Weights of a small transformer language model: 8 heads of 32 (1 for keys and values).
Each number is 500 + 50 x the weight over its row's rms, rounded and kept within 0 to 999. Layers, rows and columns count from 0. Numbers have three digits each. The size before them is the row's rms in percent of the matrix's.

# layer 15 attention query, 256x256, rms 0.051, rows 24-31,56-63,88-95,120-127,152-159,184-191,216-223,247-255, columns 64-127
088:466493451446519512408467461510537481518464474439459557497553432509406461549537454535464461505544543526427444505516446465491577483519535517527608464565529505535450482422450526541639514572490425
093:494458461512478548530578548458531536446492531523462483575595481409542415399515521426531430481442459469589406539505505477450577479517457458578602495428609471602516422496527453480495509463501416
092:468455500469506435449528547416490509474532486477422463592394473489552475602476533613481438465388454530544447436569494516423501483483411516479522510481494436562477387450591415477548496384426560
083:480526546477481448513524523504445519529417480514560470557443511492548391514550505601555483544531453544541475482409467411442437456517450559549488482458445405542515480462464450505626507495436400
081:551573453505445513474436506562534504558487527479471437550464473463495532558493494621595432512468478433555403535572449480438563492505430519491553518509511403467464428432511418486460475543486462
083:399526451480517507409488560603456446461483467502526501535494583537559419485552561571503432480515573594422478556486412530465462445457499500386516495476544444513509488490521516507506526513481482
085:531550466561481461542626465490491543481482483450460578413591468466503524523518506506506535471454461510494512477557500435491488510469604603541517474441494520498451510526521436433482390437531510
087:445565442496433493434567493568471529372496435461368482522549436481442478579359484458406549557502464551505615487574491483526436539524546576442507536484454485451534577468559556561584516573526487
088:393540481566524494523431569504517567447472570532515521558477479506498430450584511550495519519545539456510363508521548500624475526548498466520511498519559470558317436404596440598484512486464541
102:453477460490491539503487604509415560501514428482473515460426420547480507512454504464577527489484456490510500552519522456392485510515459545480522499527571453412412551517571439633504569483464493
104:483487574441474512484599526473418476484514494517537443497533584484484401475544469599486480573473504505506524558507560476479460487490526457463481490484557434420405498504497411502460432478443538
086:434522474484394561522560502607424415490526492533487561586410461525488556612484576552567479435484501514546485511575539501463549465501499438516551506495484499571523508480503457527479556526472516
101:485517447547532461501496555472511505534510493499455510590393466511508472440513564551556556503474481506535542493497459460480515447517513453523557519514484533467417482599527451478407510446503443
090:513450531454499485404553553498559580463584520436584517436541551496420499489538532491500457449434575526473541503515491588534487523500531465439475420472408394487491377433505426485418526549488504
095:574507540502457505494406477506435585519448428495536540379493610496557506507512439413552558528521471500465673496485508491400563545529514562465520515471475492439413589491564423484562445359498506
102:526628474408432490491541549532433531461516547573589527575560488513533575586495551438548537551566495443414562499406545551517546514494476474485526498484550516496432576505448534578487505464482537
093:589501517508550514515527513486508477548504481532592418454532553524505510541509542591474444483510461519527450490524582533608517504521464432595489419570536475461460555536527499460678449548600519
135:456465486458539539439554479460491591552429530506570489520563449489503492419517473497508475467506483384501455539496517621455500477526446475532492466450549528392463530454439409486537552409459512
149:455421434457449492455527581544485470375506532484444440474462531434553553449588468597477470569525511519466473493466497385516415486460540466487528480493435426381456502437550499456364534446428528
133:499504519515525502508532455480517443546575595422353447588444454487476424490507543486497536439479569467467532575475595481551512459524488512528479590504484486543506518504531510571549502419449535
150:501538455456491505490420513527431516545505633504480518440480506444460508581479497602615431530530421461490492536544526541557528544490423455426488488493507492469457462474469498559424525506550557
146:559475548438507590385508438618503500510536546511526474471464522590485480521392458546442558464520574508489568466454514515478517457588484481561546501541438465430440412522594559463466555506554544
144:586545497540491497464424446502498635517498521463512530442595532511417501483473492565512511524506488460522583422520512414456564538477558549450545487486517494518459561432534465448469437511472468
152:506538554516490481523464560525494513468546606431520492527480421485499523509499522495567467531405506558563601469432505496492438512496489551424547486607415501451509538497485564562558627506524425
092:497615522569468568488483545491497451502483473438440504488464507405425419567486454488497454501622532494454461464416517571578499517473547438492527511489418558570545478551495536518551558555582481
094:528511598513460535483550432528509569522542528388606409566560553419492434509484484506511479507438513445591461390486483546512602495535486486591505443523448438543671545591568459396507471560521516
083:455534477549532512516538487459436495561483413459599546489466514506516540521537487476526499510521400527425515518532435522507523523472435560505480518424425457505486454515504536502538432458556461
076:509439552542484429534470519497570551566501540577561458542473540559569461556567570540500439527513449502518399492386490523506546504532458367561421492476454549534545560458517485499502546614535488
085:549652485336426471535494496544543531425509568447540461500529468487508518464489568532500495522487540507467418409488544458520489508405496508458477537464572421502445424592582520468489476479523533
080:518496487532543561440479655550539539593501451521508513532489461524611512508493552575553474453426450577534445515502492497473557485645463458496483463544453483574558487499503506517467553489441443
092:507518540523408439549530441434483458499502384545424518488512486478539440490510471526525518558459523453524528460439591442555478504458597517500474445453487535537539625544522452500517478470587506
082:511465545518448484577531495548509503479485560584565497434573397512461452510478504436472494578491598525558566522515601563534539558498596537480644438533445605442577526473563510522526524599536503
095:452477500483595505438501556530570560546483621499469482519456528524470449541537463558487531488509537516479431508442459471633549463481478491454567580552572455529465450521499531465516509489533415
094:474445497578534528475606535583472610552508481516584463563516459515500483513460578585467438524546529538429553581465443489364570491555543547508517476483475525490585487485385498534512549509480487
093:493499467418513476479615502518535518519509517433479470559506462415386482451524441589463423512543469520578493542436474527486536560412485495488473489492462463482520489504489481397529410496483494
088:526478480413482444502499485487454460555447426485444441489483461507489470489476581494486443517498464550458595386534575405430438522549467577540490468553539495442513518495442524549478624531467602
089:457559460474389481583345538467505568642609590538475527452402467469458535558552560458543432517523515480506533425483494507546537540434506521400401456479497554487425451576544499484476508538543549
085:488531488494513500413423477449514456516627580456497500554507462513474485558507511478423507488361568475485517520573405465539464528502469450526481545423513496556535486472574509435526511408503524
091:406532516447575472461480538537496515504516560526433554490476573446564484487506543491517399551448473481343489463491447441477471501428469603423486426474569450516493592416513484418377397431563505
096:507548520457439486494463478487420406470648529518504524517546624515562446518502490510493545571461505452549632469500555583532512528464525519591453559601661483447558571467451529502507529493468556
077:546488540561572526405466461558545465508471542616404487644532537448428539504517524552495543639544426541409414479490508457590506508476523496541471514490489476599437376542586478469570506563545481
097:384422482526519543470546404421506447511563500529430510597512508473430542484492526483510476507420462502499515428533435501454462413506518449494503472501563480532620490486456516421508512399460480
071:523505425446485473445587559449474590598535446511496396449452523546447572546584431576487497610430599537481489489520480502488455467485509480481516450529552497467454527480457553439544500397457575
095:488439570520506507519336473500547457516555516510444443572447505494410412408495472507511512404451504490506511554401487462437497418441523524493547499444495521568578465451489541521589552440498542
105:557622434466414419549477649505474603529436476462511519461436375446476448476522596479563475565604495485520539613459511543620493497434601509512496458440462514518426469472481485549429472471464563
110:495449596474601513488466463571583406482480533527517465595486568566481511461464454566456571424484625549441472412537484485519513446521485520525510496425423554516546464496571530454594584525549563
090:536557530581417516449371463491483518438505563511504607464510551350500477530509470504501519530537509350450554461515558445497527520466623596564470491407539437584564500440556520417524478467501470
080:488479527445451513444462511559475501488592501473552519574483529495505509544494508464494463534468458561553633418426461567447423539456524551450462549521486461504492587519514521525550531522564469
101:534510567482499409433498556521586499549482531442429480430525482473557523509446527482516503495482471425561431521421493464436549564524524465567525408467545455547506493493496447487642510507568368
096:525575529473552489450500480503405486527483571496535488498541477513466499465423487506552488490484452499481463541541455525428541470431463482493528509506455518452487469434455373433443456501493520
099:499517431516512452406554580544515478530542469444535485471473518515516485389448507557559457433528438449392434453447486484470520485451536476488630433517443490448493461491465483493408571451442477
081:471444449444612551405492496513453454542398539442404457539484468490495529474412567524512450483479451503477500539485669461502519442413533558465526570484386542517454491515575509542409562532507622
082:518550411387577520548498437527438569584539424547544529457553450364554619498420516620479415513460555485498500450445567311530585558504484449500515480586506526401434542495510582519510562564429506
086:572471571347551568423543437638511487520478579483426520493495567472516537525470454544537519481549563477496559472540500507521495562441501506566522497385462462555512443402504515450468466452427554
085:484417448460451455467557449550455492481486542453512508541606603456485478394378442476451526523476531488522512463594539400471432484463527441447420466484473524344464500422523486411553417502427538
095:517593521552487486472584553562429538484506469420459452449503504589529539463446511481529443490449541525629473451535461529465490530548582516434527520495532527471514499430518505677662573531508602
094:563537519529424628537526439477486458513543482491536520451515521464581543551552500521421479492517476403520529429576597605522461460481676485543476524453469488547577567552524437424545523586443444
098:535486552483583518448401568549614489555492539474483445524497541485561508427514555561460465579620432512529412501481514555533547537477519446506545387537493530557387473591484503457633462519562453
116:460425468511517482451507511418481512616457527466574519516516498492532553468482473481513593480538424327480493584497467579504516457426466428439486448464601507505489421412484404459505470400447510
115:524429519505466553435446663469513464481562521449533425440393547451502490423555446564463396574535483576449451452548524435510532465507570491442604472465404449472462455513517525499442542485435505
107:480502544528513438541502559495576411507508587460416469534449417426443443509530534507487446484475512517513455526473553451467485435458476448450457517490487446529599580438488507573571595468430540
125:579573466467487516504445512573433551553480584558470505426505527390500516560482527551550460547559454426521433459528553528654574476460476485430542492505563496488412410446454568559434546498495568
108:614491493433562550428475485680496494561537573516505515515440523594476531516409477594468555504549616565485529442404483531499507447588451453534467486522512566396433418477597554430511546458535553
116:503536519498505504454422467518486530453522511484561582447542526454388497487464497522517488546457482453434561505497513392499558505396579547476481425482577510508501537465609511465496450438493486
123:528498567464468485499487523529530472532517569416515540503449479505548565520468475575513455503426534490560572453347432480468491572456486533478547541543437528460505547486503525528532611527543421
# layer 15 attention key, 32x256, rms 0.0416, rows 23-31, columns 64-127
104:556461480548511541488422514499413536548453455467499467535471524517529425530456583500466446544551520562486452502490469554635535440448525402534497483517537479518357493430514501635597482503587519
116:460463440469534546436455452586521518496591465530451374589468527495494457422611642482516550475526539486508592483540506520525531463521496431496518567495480457524457511474498574555509501463588525
100:461420419532513498570526492444378453520375500519470510511429396570437495537571427526517531558503445464490382447460540517533524452440454530444587528464579572477385521561463501491502526473421486
125:512502542502556578515579503435494357497398538497464535435510511446492553519495479572540456568479527434330484511564540457483441604522516510488416477431438553512458435414452441521453463468495456
124:469503466504426489417454377497562461569381484545433497526541538441525520501514430574464511538562477484569478532522571484486504436395488521573599432500461545409523491529481512537536560506511582
115:558531482519521472582459529500508463518524519436459516521477521466453460423454419700557545482526522596431594477492578507548524478540477495401448525581506517540464579475519500536517430462482492
129:457559527478446612550458416482570386476446550450477526459412504469468532511560553516542478485446580630525514483514474574510581506533483603466570486514428463565523520527516447452492523546450547
113:460441393546489471525543489502513506426504495479545509502405523388444518495489454548467485456488449469501514432515541377412521508545482554559408503508546556444532507515544551456516436539505516
123:516527546438612550468498506593479471485584569477527485532458502498439525448443582528461469477445460458512641509532578493509500443471446541428492503445525481589469548550472580540550548475478506
# layer 15 attention value, 32x256, rms 0.0914, rows 0-2, columns 64-127
095:405481384483471472575539407455563563439469574470456517561431559501464417477468479543459541480462581444522483412456416463504550480511454492462508530563546588570481502368557564533566420587518498
105:530466482494445456518489523486456439528473426513499478423505519489462600542498505496486538405564479462479420540450460511506408475485447576554503490514469580471488451477503567534563467526573478
095:521427509602529495511530536421498417446492464488468454487460479578541562471486470511556449460501513550503495409451560496479488470398494483561493396523472493443569437518452528494522483494519492
# layer 15 attention output (transposed), 256x256, rms 0.166, rows 0-2,32-34,64-66,96-98,128-130,160-162,192-194,224-225, columns 64-127
103:395503443507507515525555480497663522511519510566453518503496469485526531433530461708540538498503526463443477426456490443555474516524455435510464479535494531480548461577512492413461559554558454
099:423426461469494451565484488433537472433550510502500434412525449478457531466586509424446507517505577502470423523477515504477519533488509485552455419488650464583458456499506504455521490612621508
101:490466548539509552485533521534502487447528491453527545557473395501442526500586435468626463523526536478528523517457452511417490461514506438505412508427539406495474485518527536475414469453463520
097:566472495512512526486514587455365441477475483598472430545526424457563542412477497474507509465417533499542545516494535453461487515441554516466474529447534454537489537526524430528449507494462526
101:512525530600557435420548478585487612494453510399421517542448464513563563488452505458445452551522397513434512539496490497568542498637504458557537493514499509462539532492461489453447494517448522
104:514477537466524461522500534529368387431545579536547480460525518459529492506419474512480453509493543568479461546491463593486497492371598580548457506454546450535420573573543407425447467584537471
121:555511543526552563525448543561366547543520441508549497556565496522527498498463424423491550535522519566477422545530478562507497523499423511469481373472530548420501422619523501598478487502507465
124:464410455660449616589485600474626592473448500511516526537528535423489494554524472426514527437584595605590495524557521527487580499536487483548510472482523479503462547555490518529437541438417415
108:537492466552513499595423387438478601570523521530446520458499492529418489442499475451478492425493500413500521466450473431575464486537440507435542557505491497510439556545555566578441565455526538
099:491428514459474388593472473538508530459416505527513464502381551502463446515535482532544580503438560580443562389561510589447449436597465499464496549494426609556496403512420536493493451583471510
082:532477341386509477566493516432651495520484585526532434409486505478524547555543498523486525461459541507497479538467453545507476376551446525406482492483517521478497448446455650529590532515490453
089:548464471516439533521533466489558538460437443489484457496472526537468573475557549360441504541441403438522507496535471420531540517488502510483474438471530487448624550457514471521505514461522566
079:502516528576492480481566515571571324469409450427522528446405587572440560542559528478486509550429491482458507498516553434511444358517614533543489434462502565512525538404490512469496585465517519
093:446407496502495511419498541570385475485370461395376511476438482478536569525451525484549582411482489556489528525510483535575399442413550523484489448416409527494567583520478515558437502502473579
092:512431487508508480436541528472452505534465562493498451484421508512593467462498530422542441494488501578557428650592461439547529422572489535541505494497502474477486551438444417504424526511521510
091:411523497530517454436480396559601534403548420368442504377498519517532440523529579428544497491506502510583523509469525492566485503537584486531523450638497537415472511436423531526509512572492506
125:576538553422546554422543549417513422554550587594467467544475563540479561450514597498493486478519541438464591503453469471490516545448521488508474522461441485511439466467553465498607479378488549
107:500533510470487455536455613497507426516493424529558513561538577470499622464433508538507534425517573507529481459478471515515570547518535507532564560484431508463620510469487497480511497461523556
087:592495477437505626548508468535371562525435610499500472566454533445472503532503507454552557500528474471429592482468518526502503514555479519509514536579525467482531484480534434455559501464572501
075:494584511534478446481485463604528483547500442608444555521532486466505497460443480515472469485533468410511500569450450544424537561514544574458500600524459429534406507506560509492449496503444418
078:449605469511451553409479489541445532480494534520464502459517529488448453505549475255513503491530410558498582406411612521549505424435510479504479496604526535543414531522451443520615530485566516
094:426530543404477507414518445432463533601499520490564526434550548540569459491432455585502419574551453478534355544417535523418545534432475570521516417569480514441495489434436467507460523474517466
100:474468467516360624482499630450464521510441535548669437491498545485532415508557523498510456485508599542575570470589585452502561490415486482361441516431519481496428472438568437463573561413499559